Part of a small language model's weights: MLP 384 GELU.
Each number is 128 + 32 x the weight over its row's rms, rounded and kept within 0 to 255. Layers, rows and columns count from 0. Numbers have three digits each. The size before them is the row's rms in percent of the matrix's.

# layer 22 MLP down (transposed), 384x128, rms 0.184, rows 88-142, columns 0-127
096:168146101141154139136109077153100135164134105061158121168107128082136099157118115158081124065100157155174136094115137196080129099121138143163107120147143134025098131136128171123104150154122157098132143094195076143120073166140147182119083119065133070119101111069133131118125129128127122125104137139129123129183142201135169152158161119037109194147128182084123150168136115101128083099125
108:132170131115111114143113126180174127109176182156146159123140185113142157161152150129096171094104134101131161139140094169127125187163080122139124127119076059101189136172073127145160139091100174100174133115147122180148148099128176103169064090130139160114129133120194101058086196119133167105101122132206124113058155119087114132112171148183121116113193114168136133132086088146104138110122
103:110097161110137152113097145127171141105150131113125079130110116150121155097148160105110093107188122110147167116121116151128134131034109038115125128169142108153139089149131150163129039155133164086140146081148085150187149133073077140154172067116177137121076169109096120117099101122169169117136112163094144126095126159077141133044108109205086137090150131094098126173117141088122149173173
105:124124173105147120102145148114044132112123171119132115150151166099124121136125100160085179114175123095162051168136082110128152105163134086099115097123118140193126110118121113154109071156127067098114161109152128176125122134193132214132113074149150138104209123116073162106159107087183104178172092105088106161132076116080094094125117098148109131175140165147161147055152131081134120111145
097:089169161120222157125122113169127130154122102132168153143103164133136092084108097094160107156167107127133099114134148117111131147158174098145155104114135165155119067047131179127074149127109127133126089111139164119099246117156107136175118182148125136105105151151048103092134153115126158127136146096166116184074091131171109127105117093083109153106127186118172065101153070104110116140081
108:138118156142167161088143085143123119130173140143068194145172091151139191197108121108089159154078081159111127174137158150100128185062148191162093110152114111051122127087121122106121139157182039177133173124121169113150163195074166108105127151115169129195136170122115080150120108126095145137123161081142112141133131137166098152155123149122110103109094104138105149099134121105098082116088
094:124133097097088119110150159166059111136162137117090109113129071108133131130127095182122134124121182170072086184139113132110126125162099112129162091107137105109173150111113051088141135109191060119112228088107176209123166157157133102108107066142069088137142118128169077133116111158096100096116148108159129145162164146104110105144134121097126156125092098140132136163148080061197148119106
101:122148112127130107133144162159133102178184113161144063213132167101159138160125119138111125159095159116126108133134106139113117079150167083080119122185121114149143143164144142181117070204093132134112048204161159100169065134134139125156149150087133104173143075103176180122133160159107170134061142135066160103132133107119139120092130117183176111068144123109121155175100145147163116097091
079:104147137131144152100178115143091101119148137149105138090137210140140111150147081093150093184161100104127162126078142104178097191117105078110129046153118157157117133149140136153168141151147113181076129114122094117179033118100105112154168149118149098081151168135155115194114129119068105137155133159119118108147117172133059085111100138172156155111110040160099113074128121152159135077148
100:149057068089123188058096135117158106107148194109172125127163123204134126135111191118109121115070164165109113103082190122144123168156205160126151152154076116161148148137110141117127154155150128120143100128127138084126115129130135153171113125145090153154099089149113127166116145086115169097161062153098118112039116135100131061127123143196151146160146076116147150137091094140131060149118
089:076127108158127153108184122110083122100179088118118103101106165125081178139118118184130139125137085170137097110084097120137117123114134152073166160179107106129187159101148156110184193138146188115120093121176098144101087150096210188169080124166151056157094166116143144144129083093115081147138092130149122158136134125077152136160100145190140132188160072104119190092143150124145128112135
097:153106166066113060166085113065133149154152115194138158170130149156136118140158152082153139128146168188167122127173141054171095144149147179130107116110172132136115079161167104135081085143134135150116129173150147138112168148121172137148153137122153068153100107056158188131095109151142052135093138106095115133118090091126103102082075118138067108184054157122157127106095110129131112137098
099:060093146105178109074106112089168097133120145109190115116138167074142153146144135135157079137090149141102114148130134144144176100105116126140130142109058130080127092148152075115186146126139104195141138065159100103181183197133119145082087134132125119025157137146133097147178140180211112117155117117073145122166123133148119142178111091136088138133108120182136158144133106171129104171107
099:162163103118110133120142146147112137126084069092104116135144092104120186089155161094070132143108098153177082146120149146120067122156185135136144153183180093083097129097162149110138114228168132122101163210095102147155100148105186131170145142100117084192169170159140112125087063146089170081114139155139116093063147131109154089117132123116130127107118147139150071122120176162103174133118
104:178082098120155183192165125085150162129120164105107110131164103090189100128168122110157102121175090119115124187159068134119141137082177122135125138154151144083100159090108101128091175181072148128136116135105091121170139110066123186116137100132113120179142104129151100161085140182132131172105183094126128129092187137181144157089081109200119190146150107185144116166153069114118154145125
101:158093161148110141140119193123153136161194132157161096116118211113163145123115087129123094106086115156077083123031113143101122089127085095135117198120092081120083115095175069130121135161167108088094106134173099150126068152137141145125082122106163149082124122149140106148104126129150149188171137108198176173104087128106155097116134107096190116105126131132148173176127173074128162117142
093:073170090164160128146119141187120099113082147143179163120193131161100134173116156133132112098118123073144141143124091132136136108125162122077148063070111136185156116117086163105124095151080078101099132114155128151134067128095187118132173103107167138111188174184154139127082127101146228138130162138108181155091143135115099130148106120158161160169127213151100162124115154152134152092175
095:122148158126097080145133170116092107122133136140136140106120153144126125113170127119128134153207185172150096137160106163106141119094124136169140112093071099149087100148183123123145110238143086102107149131125190038119135149126165139045172166097108149141122163126110120119153090122087127164141151111168151150101199131148073111159163145109136131086099203159119095094135171126071109066141
101:131168147151144104097128136162060132137091160093100155107125128113107150110113149116094106139099114124150139119169103143132089129151064141124181128166103119131122158142137122144088130146155112156097102111155065075153079118097057142111114142199147111080132141159109189109176196098124181159130187116137163087112181090163123174172096017157101141114087147172086122093152105142135097182173
095:143187097078098074115073124052156141116116125126139204240115158109123088168175106152115119121120159164137130100128128155110117164080150082110086110131137146071135125158156106084124134111121132070131157086108119128118148197055124083102111099116146143117083129088139094154132144137212140173099079147112133153093152094169144094085097090159129160172130087137093099174143130145131125121129
089:154056112098135165134149152073174136125148151156108149145123126120082129156079092169106093123127119193131149146093130128163154130155128133130162172085154117135099129154176120128133163105124136098118123213130121109053107171084096136148103171120131100099141113144216111150136138161129062166099153110079102140120164125174140141141136116167148062111042092106169157077163128182151070196124
097:125095101185106187112126069119116166103056194160137095159116103138134125138138072117152137131138154059149125127109120162145150134124129130119164142199079116096123136107120143083089124171149080107114120092081093135114189076142131162131089199158164143148110095100148160090096148131112177113105173145099107162180118137143150135149113127173117154117186089125187081129122127168113201217109
092:164087144119158159143125095127169140174066088143096058195154141174136137096129114097183175116076098140108112106094126133092108164162160170061146131129107087142085071097089093133159102083109143107101102163090150103107168104117111117132121133162161125117139174171054120154132174128138114123131119090170153126213105100146122102104120074090142177082133143103116117104110175181121060170115
104:163127124086121077108099118145104137069146056141179123119101108058095169117140185155125104090067091148121136117090171151100137162074165115128145166138149177155166127117137117151084134127112166101107126122089187133144076186124097066143205108132103127102124088103072083115102068097106119060139097139160114145112131141087116134160074135122083092108136128080140105142106128191096108125189
094:180150065128118114183070090118138131115084142171131114125132185122123185090146078043163126084131092161110111126214081128122119124070087132134085162113118161083101066121126140137132128179184108115167101155125090140132105112173079102122113178136150162139160091104180133146078087091105116154140131120086166121154117172139168107113146134118115114139154110132035146059141138149143112101140
115:149143087117112093149083132077152115116182138168157072121120130130173175166140122142103116150106087096119118150075171101116086104130061094124092114088174129104172144171086112167095116142142156192127162100095139161137165083094111120094088155080217139119104091132060117134130148122155155163106119119123125174202083135174183116119083079097127166113120109143121132093126184119172062108111
108:088127146114145099107159131088162137109168132241104128113181129120125143092101192124116123094129117131131126118170096147124113105050101177136103114157165150136135122152144136136155183103202143133135140127129101134166059152084181104188149148093121192103150140118131080209117226158184095127087098130134167188183160146139120115114135102112141092136121141111114097155133106134133141080145
107:122101153144156079125127117094072085116152135086114156121090123096062089161154061147210128127149126088103038099121120101118121130118141145160180104127109158153111154138120095159172114128135154095145131129152114154102160117207151106146137083139168132087082099127148175143171118125154132170188132152110114119145093193162141083123138114097078136122045150076106134126142154048091193124127
094:134192103110151124102084105133142182118149200128140137126155137203162122121132122123120158166145131130210080093174089136154154168156132139106136103116067168192148092117135135170155122170072104161071137119137114123090111116139049134146148137180158101094135154126074091177152145116190109118119176139079135188129150144134124132099127110071132047115070174113144132076116103129144112162151
104:172096133124135194133116087151117121125185128126144152117179167130148127114159188154113180123149115143098163100178075140109106127150098132165113144108130096118163116076095082122102168127104126101110119086160109152213138070103137183135121149177086099128111130075085131216096080130174139165130107091135174080151124070122094122140074109108104130194058137139122162104166127090142173129177
105:140076129086152133126159104162077096072145186171118178064144082158076111152113081104120157178160149167107084097103153148155125087110071142159105127089133168192093153093144108159141126135129136116140081132151148139095082138124163106217106175136143172164169138127139169157156157120076089091107101114111096082142171139122184195112150125086105130160114100117185140061112112109126126123140
112:088107118152117116128129121142091044134121120139121132168121118142096170131117110113131191109123105117140102108112140085063121097111170117098092084072120139191077164184080147094145114092189104104121133158144118100110109156143189127127124121119131144161128152106082102190101160139108074105159175064087181167107110120124164179149145131106221138160194122124104125046110131145128177176126
103:123131119127159178144143082128089087171122156085118136093145064121091147168138144129080177156147145102096133089136099096147092133160116175140143096085080087125145155154145144102124066116119147095112161153093150113133112151111139162095161070181162127179192216102143096202149078141112124113123151105125162066143165104089168144176140126095129087131142070106073109073112160123078095156089
106:145102201121165121189141105128124101117140146138112140140129190175121126157122106066085141176129169122147106082056157157135143122118140114094177192143122085103158155113136155150144096122094078143073180167147149121103200118147098143172137192077123180166112121138141133157106180155148161132110113115108141177077176178066144150090166135191153161132147137149113105119167116126173137146057
093:096167107204121133137186122113168195095154160160120114090151132142140116173131088160067129082109055179130122115137093155093193142105118131120162111185096113150098192124137102099102126175165110096140131080150131143092100109190095167102168168172174070133076158144143150099140094073141131143119159091108112151091131112143088095128201094110114163160130171149131103071132102149138156139101
091:101120129118168052172159118137103130125144156120117141158146115114130166111184110117095095117097101094115137128222137102149107104122105117156054106089135107151141084151079098148118119151070114129139103077112109086168143115083184145139121129198102144140125124140087027093159125113155138119214127130065094167108103139085066141187086089095093085161122133112136084139134116103133117164159
110:138122090120139128112116118129159134098115137170211138078107082158173181157147160075140124137139074180122135141125114099165112114109102129088124088141152091120134102137086157129132158199112065111103115139141163089134147143069105091125125138143200071155121148127068121132166172152188151112214114120169087067074106124111165122181117137122144174108122180088070076172139171110143145113118
105:115170154163135102125090113171176136182170111178121136165153125157093074109100147159100122110220136098063106062062131136159175077120083136125146113177140140161155147101198165057079056162165146119122087125140105144071108105112158105055151118157121127096156146110158170166113141115092158094124110135090137111117128158122119171096066106132129137132124176134121146115098111107077125129124
090:133070135133125119136151144102132173107095099166086097153158151137146107105139099111137116114105122136130066070139119094112110181120157115145112060150101128070168165165050100106095152150067130107126099096094088114138205165118146127072088080130184131157160160144139107079120191178061107053133161136112146105166116147140150162111117124111117137127165113107091148110092181148192090103074
095:130084154084119161173181181136111122070152132142121109115157150202070099112128114130099112110174108210106192122146183148134113120091135132109072086149142154106105116128147116134139116065187102140143116109188111084137160122108135121134179123109080115179083093097127149182115110201103125118065169110126122097141182139139131089154160145113051158122157117160135105137161126054128173149152
087:144135118166101133103122097155122115174162113161155116129141187123131093116165171147109120160165124161162112149095154193064121103120172085121157178175150154091148137118112140159064123206149149143144115192096150157109102111082082181157093161149107134120177146068134156138137086173146139096106110091064103149079199057130139125134090178112160106139161169137122167118150203117102139150120
101:114117127156117132125154105143164130081130135132121089147110158107136129129232134101135163132109091139137120142096158102135085133118081151082164138113126143139177184139121137175138108177086218127177095124128095172127033120082145135160097080105136126166199124076175082123140130151104133127104154133149070117195062158135173148107132137120195130115094133143121172195177133092138116089141
109:118093127174141138157110100113096185167097154133146118115120110152134129085153130112160120127092141111090143153141108144125138153102121166167084160107162233119136092146068085078111108121040139074133108122073164094124124080156081107150180111047123159142075175134126202107100130090132152115129157084134208162108120091128173116115111142119136115134140154129124102107192089103141161189155
096:199131142141078164134062140132083145111176162103129075133198141138128171124120162151058110115128091123086122128155097126122125147193129146150099114139156131147142140107198087160145175103070149161139120160114139182119076155138139124137107103105153161126150134134150072157117202162124102128062098127148118135169113179064139114107055097183187077097137123146105156179147133108178115136092
088:165164108103156170111145104144159174120103173123146225132083106090100099166121109147144125137117134165079139114142112145184058148113155106124101155189140145119108111081104160135125143114070106044126105111161159118130072143159106130133118112123085119158072113165154105133063105153092101066094109136130114158134166176135136087159129231164076139124075127150143082145159099118074111131118
100:126118158161074231059136176149167080121124122165142134085117125093101127095085090098141098138140094165110155121074187124144138083133113116108214118158162144178134160083157117152111139128102178176173135131195089133133118083077100115160120188084179117140166089169085152114156105122156164150108098089165145124111148126151129082160144154154098155069140150118142090138128162120096143144148
100:147127100081052128126122181175124140133167113170090115065187149112142178141126154179152123089142156155121103149078113138119146125097081161180177124146153078152149140128105167156140172146155094096127127127085131139137104122111133132132120114165086105078129096167153152127103123079125105163136155121105102085119124111048137174101133131133170090163171159177141145162123142255104081100181
096:147198127128200177080140137102086148104162156176156134064149124112168143097155152154109109103197097157103100193136065108094147124136155168152177084156111141079137144126128143112080126086089130150145101157153172148111101123044108124127135130164149083130175163166168143138101097067088164121151147147144108123129117115112128125094127105136077115190072088155094090145129097139142172139199
106:121169086110078123160130162073102058129113159104173140149152172179137151149147102189099103140138156081124141151141128145160120174069179102120117150108121117150204093079105100136114071110121133197136176102165128116177112109140128135030104110110144141118188104156152129152136160081080181096169151155075108124154118122118127092110123113124079109129112095118101175090146172072103121172163
092:077122150140167137123093176125106155101125114201132130091171104152145070065162109095145127179163142169222187098154127108121154154108110113161155136162083139123172136089142181170085145152072136120091176079117129122133131102105144118125107081105172115161084129125138071177124136138170170116092116148132137074156175082126071053137171147105125165116093133168059114133132154118123130102149
115:162171091126109105143178102135107147164113138083066093116140098133132176158175123122116144149102145134175192092172119072145145146096159031092128085107150099137104132163164138123130130076119132147160144145139087110132129151142154121160101126137106129115150168125228144123150176136149145160172111099154146103165169083174153156118133074147136137129101139152128124092048077121053051079110
101:121115120121170119139154098145111161117135115051170141099084145079160134149125132126148105171066078120120104099140166118126145135116157152091127154160124230123101114138104115111137158101138137172121049121099098120097133176151151154187100162170109205145042120119185106090110061092154186094131098102159138094113137129142143076102183098111128157149112149106144090107062110122125069121155
097:065149146127113139101121060115084109135101065130144116077144029079119164141142159146126094134189156170139090130083144061151125172146122147159063082173173119164123115097128164140149146082166101162054137133119105132147193116158139104161136179185090141109118147143137154125069055184143181133089111142152093120108144137111113131160109131133132117124173154088120138122109140163155151096096
108:055121138138157138104110049134099135143126123125104207179141182118172133151110122121121160108161109039123106137152123105091187096113092113149168106113123143081122069141167178125127139059101119143104175162124057079091218100178149122115165145111139161076133108151107114150164145111190104146171145095150167137145109125135170149151127178105173139110106116100167166110133141154106160140156
107:094131146181153139103136141088136155135155137125130093102130149111140098101185143085150133168172121092124123131099108132117130115143123135120130136126085140081162143111091081105186212123089133147150090132210105092129143158136085125150135082157152105123089107171131191138100132127104093038134129170112108106103066143102082022199118127194123201097138127110096084136101129143140125134068
# layer 22 MLP up, 384x128, rms 0.16, rows 89-142, columns 0-127
106:148103152114127156179145180125116122154064166127081146162124090122152163127095165144132143147170123129082122105119092131145097121137062113168084108155173195109109114105126132110165169099087173120152142144155119173151152172092145103080166061163080167111044157135114168149103077127080151184120140097129201094168129154141130100121102083104142121100113156083096154160159129146136165129217
102:144179056086097144114185087152119174122148099155169101162138088176165170141105134167183143113082104147045150103089174091123083171087076102112100114116144144091127161086141119139115140133201105085156136156157148164152159101141115112102135114129075134134080109114132158128087173151165100175166137150165093119089170111146142167140145131180191123152092129092108139152089104152104193094101
102:115164105131140081152127106083183095162196092143168186136073183098113159121077139112092103184117164074104116177150139133144125122139109139121145111127152149137148092057103057112158133124131183181094160089113133130172153133098102147120151138107080116103139201166109085110112148116097169135103155149119113150162126146165087104143089133101120151163114098100065164170128179099177202096082
092:243147074149082101112124104149134086135136145104143123060165076158171086164101103156141127090145153146082148101153105133108120106177095186144115111161149132121118092139109072124087141070121168126145148138103160093124142098161113173125129097116119151151129143073140082118175110145097172088168179101126075074119135165131131158067120124153146107152163080128052190134098143182160135149146
098:161129173132107120129109149132122139121137154149180156140127055124122165098070118106131154122131179134207121086154086114095157142152162101191130134119126132164163185107098106126091148162079159171155165127131132080178138112126131096146097151117136129083112156128126144072127135153141092161125066138187189211180098103104108111042107107159092038108125085154137149147119096122109124077093
096:112156140096145193170152119206140134144094101095103118141110181072131158174135089136184136136147118142116110172111149141118148130135083086113141115122114074133133092119101148110119144142113117133058061133164191093144122108111077197108152125132154179134143151136112101127182144079143083160154205109076066175117043146136129082132126081169088126187156122118157125117106097170143144084123
096:157105103084126118152176101103099082127131134132145137148109160141139132138147147129138108112169039173142120165085063055159103099088147193108119145075121165122144148189104132083083176116100107157121136084065132150153119095115174112121176175156129121098142144134173162103109073099170088157135129147191124128130112161069119081101182120039124124152124174145079152078117098149120131127097
096:119112159157108117113117089137176132140073094047162113203131115124123138107150064120125115170138117167091125150100055111125189068155169096106162135131125121136079200088112151140125158091124128160084096153138155119069138162113178122125134075111123150143041087113098128124152118183086111207081151089140116146087136109143151125104159101122078136096159118128106104152152119141162144061164
100:131076085146098179127138126125132117140154132084099159131086169142118123105200115126106091119113150112131069127145199136091085125105114152193155161161155109102081112139116098106136154144110142101158071159164056099140176112082213141102146142049129115163144164100088178159125140118101101171150106156133196132085109145114127123062143118165161182167158116139064151153152119140148076097138
097:088154178114108077154120134136115117149079174161154159105126132131139072152103129151135113098138164142110175170146147059124162130189128103163095175125186182156080100155107084169130120058075112101109120162091126090155101085159146065150065139121093145100093154124118173089157105127117125106127114187108144116151092112185094151075128115085145125094081130143169158151113088192153154129063
097:121154098127072051128116114087082155125084084157140126115117151081139132133108120120075132181117142081117093119167099090118122120109125172095113119178067132156138107137060124187166180035168070077141190143164051157132136110148139111154137086130134122146118123110125088199157103150172150102149123167171161088108113157117142133129119112137104116097164132137091135144188139118169194100151
099:118174130124068150142114122131147142068119142099128117134076104086138102205132135108169155133168122149175128067136124067116152061156144111098125090163140107121119144118152175107134113091174129060162177205113149163119117093108122115147093108132137143182054149131155176113072125136060118180083125125133176138117128101168128097081189131141140139110181115071100159156147194124128136073127
097:106120158139197149122149091096061083170095162149127094105113156186149125152093024142119103134091120138148126081143087061152157149112155151076147141097158069110123137114090118120131108084133108147102173093117168166095062144140143124093177149127141148085094119075062142096123089146116138152138110162160086143092111189157122148154155115133140135114127050119138137161078130098135078184154
095:111098150127134118114128132103075112092134100109069110103129155134143129114184112098148132127133080177163168086108171137183114108150130161131108176150122115140120137132121100091157099117176136083143091144022155158170167098140122172120121144131164125122108121076196086175143102103207163078109160169194166067116126155107082141100125210124126143134118117108108164088124129109133160076055
103:124071142171087115126100108117142129109170125147101107080160199136144153136151089080129142079193115151149093146101153148146100102112138141116141088089068136140191128067146121172137082139138105084145097102127114091092169138127118132108145135117057177200112133140128120103185132066103113133111120178147097109123079119116160152180031094161096124083162118141147135120090191169063144129135
099:095144129093150122129179093072199119108154122055163069125106116090107182092105078109130115146183180149127097156106082158110096118146110154127174221109132061139104134144170091139146177123204144167112120168100111106182140150149142160169122129131105130136108122134138168114125145179126123121138081112122128123131115120177142163137100138116141173117115031132143102127169199140179141171087
095:098152168114094143134106143111077128116158118183111142170099123150090185180095109136148144102138135077125124111102157119122164143157121182164117173081148089134156125131123093131123141138113184120129172147144140139167120127042066115210091103113179159127106085155090117123105119123093162078147098106126139200076105124114148146137110098136095165163202100125044130189098078165120084103172
101:097147169084158105149106105173163175148105098127147113165079106122184162126091126115178104125139176175093092149151143115128137095157177165051150205113086070092158163107086203076100076142061166147151126138139182098161107152141111101140150109128126112136139095126115084121139100118150175148147072173148083078122128123089113110146155102151178132138150110105113188119097161111163077104121
100:073113062145132184155192141145102151155128090121132098127160107121157137100127118099145157184136150106151168132098118119145133142156114196121167198103069132149119113131121117174130096174129099160094169164158181091080117093153104114099172140175145127067133166134082162109106125103067149144185225128110115140137142133091095153103101200107126134086092116189162141110140179121107116177105
096:107101159127171155102136161195126107137090123170158093161146156120160101119135170152200088137091195083162147099071138118193168116142112122096142115146104139187127103139116142117108145135169081115124161121101153083121092061091103057103180129102096142114133146159123155160128105090120155126157170144109130146098155112128148148066030108111159122172160077089102111086165138074080089151122
096:158118135147134062155166153082129130179196129134136118127131175119078138121161105138108139171091132126104076134123151095074135153093132119168147106098142154125158121088168102163161148101086124134141158151155193092109146166133114139110158133138125087053171162180118138153190126129174096176200135085098098179108094134169106148090180149098127027104115121087073120129130156160129061118137
100:102194135171193122176177107108113150115067106121127110110145170169130170140116183174125139126149131127078131129164098144070171173140113153114157135164169102063139156079126142142127075095086098132121123102081119176116130177115141136151122168102120175000112102137105150113108136090152096133155074184122154085125102149179083083151152118091111148097139107190133122113167097139108138136122
101:111124131155145057108115093113109146144188098194122115110064185154148101121124120165121185160138172169126131113090166118124147108078111096126120199156133094147132118130118105154190167113143112103098093107159169040155106069071077175164103154116157080130127133164077131150133177129116096166118129163201137142179154090125126175140104124148168141153163126130135083145153150174181110121170
090:077176125109068147061048112105152084135138179206136065129088122146150134184110103096180109120109151110093123103148129119120146133140199125158104128091123135123130105121139064126135105102083087124130109200103149122095118117181188157128147111118073135116149114187148114167092114183187116114141115102138145095101108172190113096116109099167103147123147120090189115147088163201118134121131
108:152129130113061091120128067121137145060161144120123154124093156173112119166138101122098149137121183159107103087141129162176076120071136123108081151101123138121119155118142166093122135165130101143091118105097091083195158168127137133114156173110161118147141136074099158076135213167107158223150079156161125117108138070129053087178143080152106175143146078138123123138099174139145098139162
104:115137146120081107141140115152155131141128116149161137172128101146075183137153093148097089122173108138109097124095190118142045108121110105161162187131084151101077157118155078110138098118167130101179029142124110114105145158103149112121187135093152132072213156108110102115145136191139122083086132159157108165177103094139075127110157140115091125159113128192135088106140133131170088141048
105:077136113058089163140125146100117096110141183116126134130103132151121136128077162107109111092136083114123083147099149119135109199122123131137095115167161096101119137164113143108108089189147131078147181145140128093086140068165125117064215147103081185104133108145090116147079139104171138134173139084175176131136134132124081163131151123149171153166131114180175179079181086135118049090158
095:154083150179132178146187134174140152168118140088111159138085129143083108127122130136134094084102160167065171153107185089086112103149119090126158127122131167094151136171118109096096078113177133071150117153145185126135153209137134125117107095108194149091107143130152188114094142064085099132204138105171077129212094095114142165156119119111127169142121093115112151107104126120151144060125
105:109140128072164180137111159151149134175105182118109127144118129148160097148120107138176167240131104137088111087111126097132124183145110119175132066142110097169116104094203106131133131113085097167144162173102196201143109101142168153124110127086127138145106142154095089113117140166072157105132076088138123143082119073110158155067169134145136061082158101135144139131088113115129086117074
097:155146114157183051118146122091170119169042088125118072175141157136131107126133197137127084151172138055165190107140111131114128143085172115125120121115104165083162092065111099114134149101199122134094151161114161120118138070110081173104130105111128137127096121124152122156122190101123073129154119170085107129162106189105151155106105105109116144184140150105112164114209105127164142106175
114:101099115133128149147165142115176132101134146105165119156109087109121103152086129136129179121090117175184119135148173138153115165101137193183118178196074144090103143146067085138128140125088211173180115144185102084086152137165161096099143149160129131111136167118125181134120089138165172106125068146156155097050094086127064118076089116165110120079169141146088146127102137132143122086104
105:097118153161096058137157107094047095116093145149185123188126104171112098121056118113111114152170145168113145131096130098162086124166107130132161156099137104093164140123090124157168173111104123061133090137111108168066183117137125108130167128063149167125122097099123132134049103127136143091197153122096108145099159149058147124129120124139095126163098106156193063134099173096093092148151
101:101122134165095146074099157080164092106134127126128155151073108073122176150171107077142105159128156125165113107153089178126123094143123130107122107217096080142128160142081115090151102112146183110122093107174104121152145153144090113111111115124112172115082117142156168089041098116114131137083153084219161096132067116111155129176088161134117118178094207091155160114142115168079144127122
094:147100177181113142119155112097091143136128151120145150125129157176135138170106094094131045128138168084080128043098109130119154142129144169114124136115133099165174134137162090156169154085110169143075135134133140115125137153147106098096190154082115120177107093121081150121087200179135140108122130108106168165087101155129083061165155162122096198193170130149135056142140138177172107096160
107:103125139118115128081179126144122143108113138144124098113119106133167150090137182150132133088180118089106155107136130094142168143190074182163138112086154091079127138053119119198145121113132139181115124119122132136167115146089099091140089114110108142123165071118182146151115155089116071096147167194157199154117117167146161161117197187133042102108131096111086186123158101193167150120140
102:166148139080116130132197134107108106114088141135062132125114120139128135174142110121129109161129094149141179092157144099163137075118080065154059136142123130093149091161149121113158119143167047146085147106111180164171117162168115152072126164113098047155071173146112079163171154079105109153169195143188094095153134136159168105115129141137088089106102131138166067146117095094143133153107
102:131120118087132168104133141102101078174140125118139145181146141141131101157146127147192135159128131109106083056179134090150112096082149202177170121179052188116115137093185108087114152143116118090070062084086112103122109104176126147106107147159048089134169125098109160117115121141137138079153152116112108080145111090152161165124168138122117106166117139174186105076162103145100143171093
101:114219151158159134126170157117154105127107143118116090125134143132116098091112134118124139110166131145103169136109125125056124138156117128108103175085163150164144087101147162102190175083152095077097195159134127151135105143201134099109138080109118119076154153072108109154095140069183085103128095156136159100117150184081080115115086113102143134133098096158125131109183072105047163054132
092:139123133095119073122116127098150132142167179081099152157110181098189156069113171107148186120137127064077077166100128136145144113154121108166110092123142138109104108138093108116129140179106126161100114055112140116136136094119111124089152113130158187129152110175136117102112119053135157136159092089093087095158053156127157214100147105146183149094091200123136162169170177171132125171114
093:110104172119152118136120170088087148120140117117103130091125105133105168139079048141143107166165127112091178132086130105166143136168156169138120117140129124097078136139159134105170153071133115151086130148138103108092132175196105156123172038070119203143118098091085158113163162112115168131129138090132074124174103170126098142127138183149078196181116088149113088186120101162181168106132
104:088139190095145081197093108095132120129079109092160194178125092186152159167126117125115120100131134163135109129174170105158158116123136136106146132110109126172121096114073133114090163125146107135168144090145144117186133095164185156097155190152169083121091104172154155141127124128133106115080072131150190088156136110172106202150091098117142147151118079088060102104097126184117139202129
106:114128133132159102113147133083140110151171129141154096167130141051110120153167160158163147131084194082168138143166088128121119092144137147179081112102139150130103149113146112104118147049074180132182102154136149118083112115132120119080123134186144108124100156146168165073149144044090151131156057158107104130156169199099095133093161164170121081152135148133073210182124136155105128123129
094:128122144137143003176103154107138079080182099150154183155162091175204149147132098111136099140131156131131111128166156121154114154076117096098184118144173104103139157134139126106144139141147114049137125116118128113131156083158109076108153171130129144186106186129174101089126148090081146198170118137172096140172166097179152186091129120125093107136167106105146137127085152137100123094106
082:093150169181110110118163111179186105138179244176096119168125161094139144144079149134099134172070162072124123125124077127082159151117144124117150193095151085187113129121150168107081098141152130134097088146136111101114063210177135105130176113132116103142092115090151119121155169125093126138094121121174141125167060141150070153103174141166144162142143104136114136101132160139165117119129
096:142126170141105083169086168101111078131165175148154143107149145050179102087147077158090150152163144125101141115137190159111092120099105150051106114104141146137094070091142134104082097097157116117175133182117098162177144101108123093155176126091119177080050103105120128187149090159092162156117144149148097134158109113136123149136162175193104109139123110102158076152081085150126095114164
100:121106170089153121130108089141131171094128118157157157086135150094096153203095139114107082176110146160134156123177107115108073103163137102125087111161121112092116152163153148160104166112151160163143138081181166135076153184154149084088132154093123134104111128092142139134141107095102110163253128115149085163098079109098082154145128076137100160179095178179137138152086170090083103164144
104:160122096086089101142153117085144069110151179153133157166111158106157081134173102142139131136154094172138123137107193142043093125119121122152144126104093100158095086158086178162124128092153159114157109095125159151127094155182101141106122147141112078100155132142105108127132064156144184156057105092213153112117089133135097093138165125090149073107126126097087150129034137133156113198165
105:091151092106143094132089098095136148150098110113125152128089134114152085133181128083219073157119139173110160121132147149146075090127108141095150107111143118124168154112111114121131225084114049089115130181139141104114204093154163137115160123129061073154129124120155139157152088116121088149103141176131119106144114098104135163106175132198217130089178165156107139175126135145074119128143
093:123114180106196106155129153112133106141137150145131150145104131078157148087126168074067129157109142107075100168132129135182076129150072129122126069145110160080178125159074086140156122126153098164126150175091144137134198090094153121177116178108049160177156125101174168092132101067083097150043152076105153141159099139133108122101124132190153130091118097167141135111112153151118151120151
110:137100100127108114067160141169065123108073124087078081154127100128112149176147150146120118140108158187103057129140144156175178119107133119121134095115133057165134089106104074125118065120095197116087127142152071181131099179118127103138139156096117138158087149178116143151184118098146092124171098135165099127190094095136105090080152099159108106139158142157059072100103121167107149131078
105:114128087096113140108104133133168075144139147095106104134137181120119124105150165169116133131145134144144111131161114125112102121064165116149118194147062178109153157101110142098131104103127098182136098161134053225093082166143147122080089099047139106177105112101109172171138148070106114144160097131160111121172116140072154131102147064162122072143143078117120125158204109109082118153178
097:131118132124103091124089106168129075173192125162119133090154140120103144177159159144119156178107115152100105163104174082152167119130104107114123166071046101187107202069146108084114147121161146118145117041070109198116137141134143123128099084081152139111108170137098133095123161098097175128169157121146144126089135181142101130092096098103103124083195129138117143168120167100125187140087
101:172144135058132152169131149147155048084144123131082143124100170081150177106106108125126129159149121118187118159067074152167098073126144154113065140093100086171116129137188105101181132204129102111138107137154184110147155123124147123100158080181143158181126149168150152140142134119046094122144201193165168117106081170159124123128118135117103126138116085137185132096155154119133116130134
110:130120168153105043147130118075105102180093110153129112219127152123086139141164052090142124114141142175164103192161134141171130088142176163097110158119097084150204056140136124129144109177121146131076142108151156098137134113123123154098180111120156154100126112099151143126164105115155084132110083133095153135112165159137110148112083165096065097135070131173131121119142175072084060107137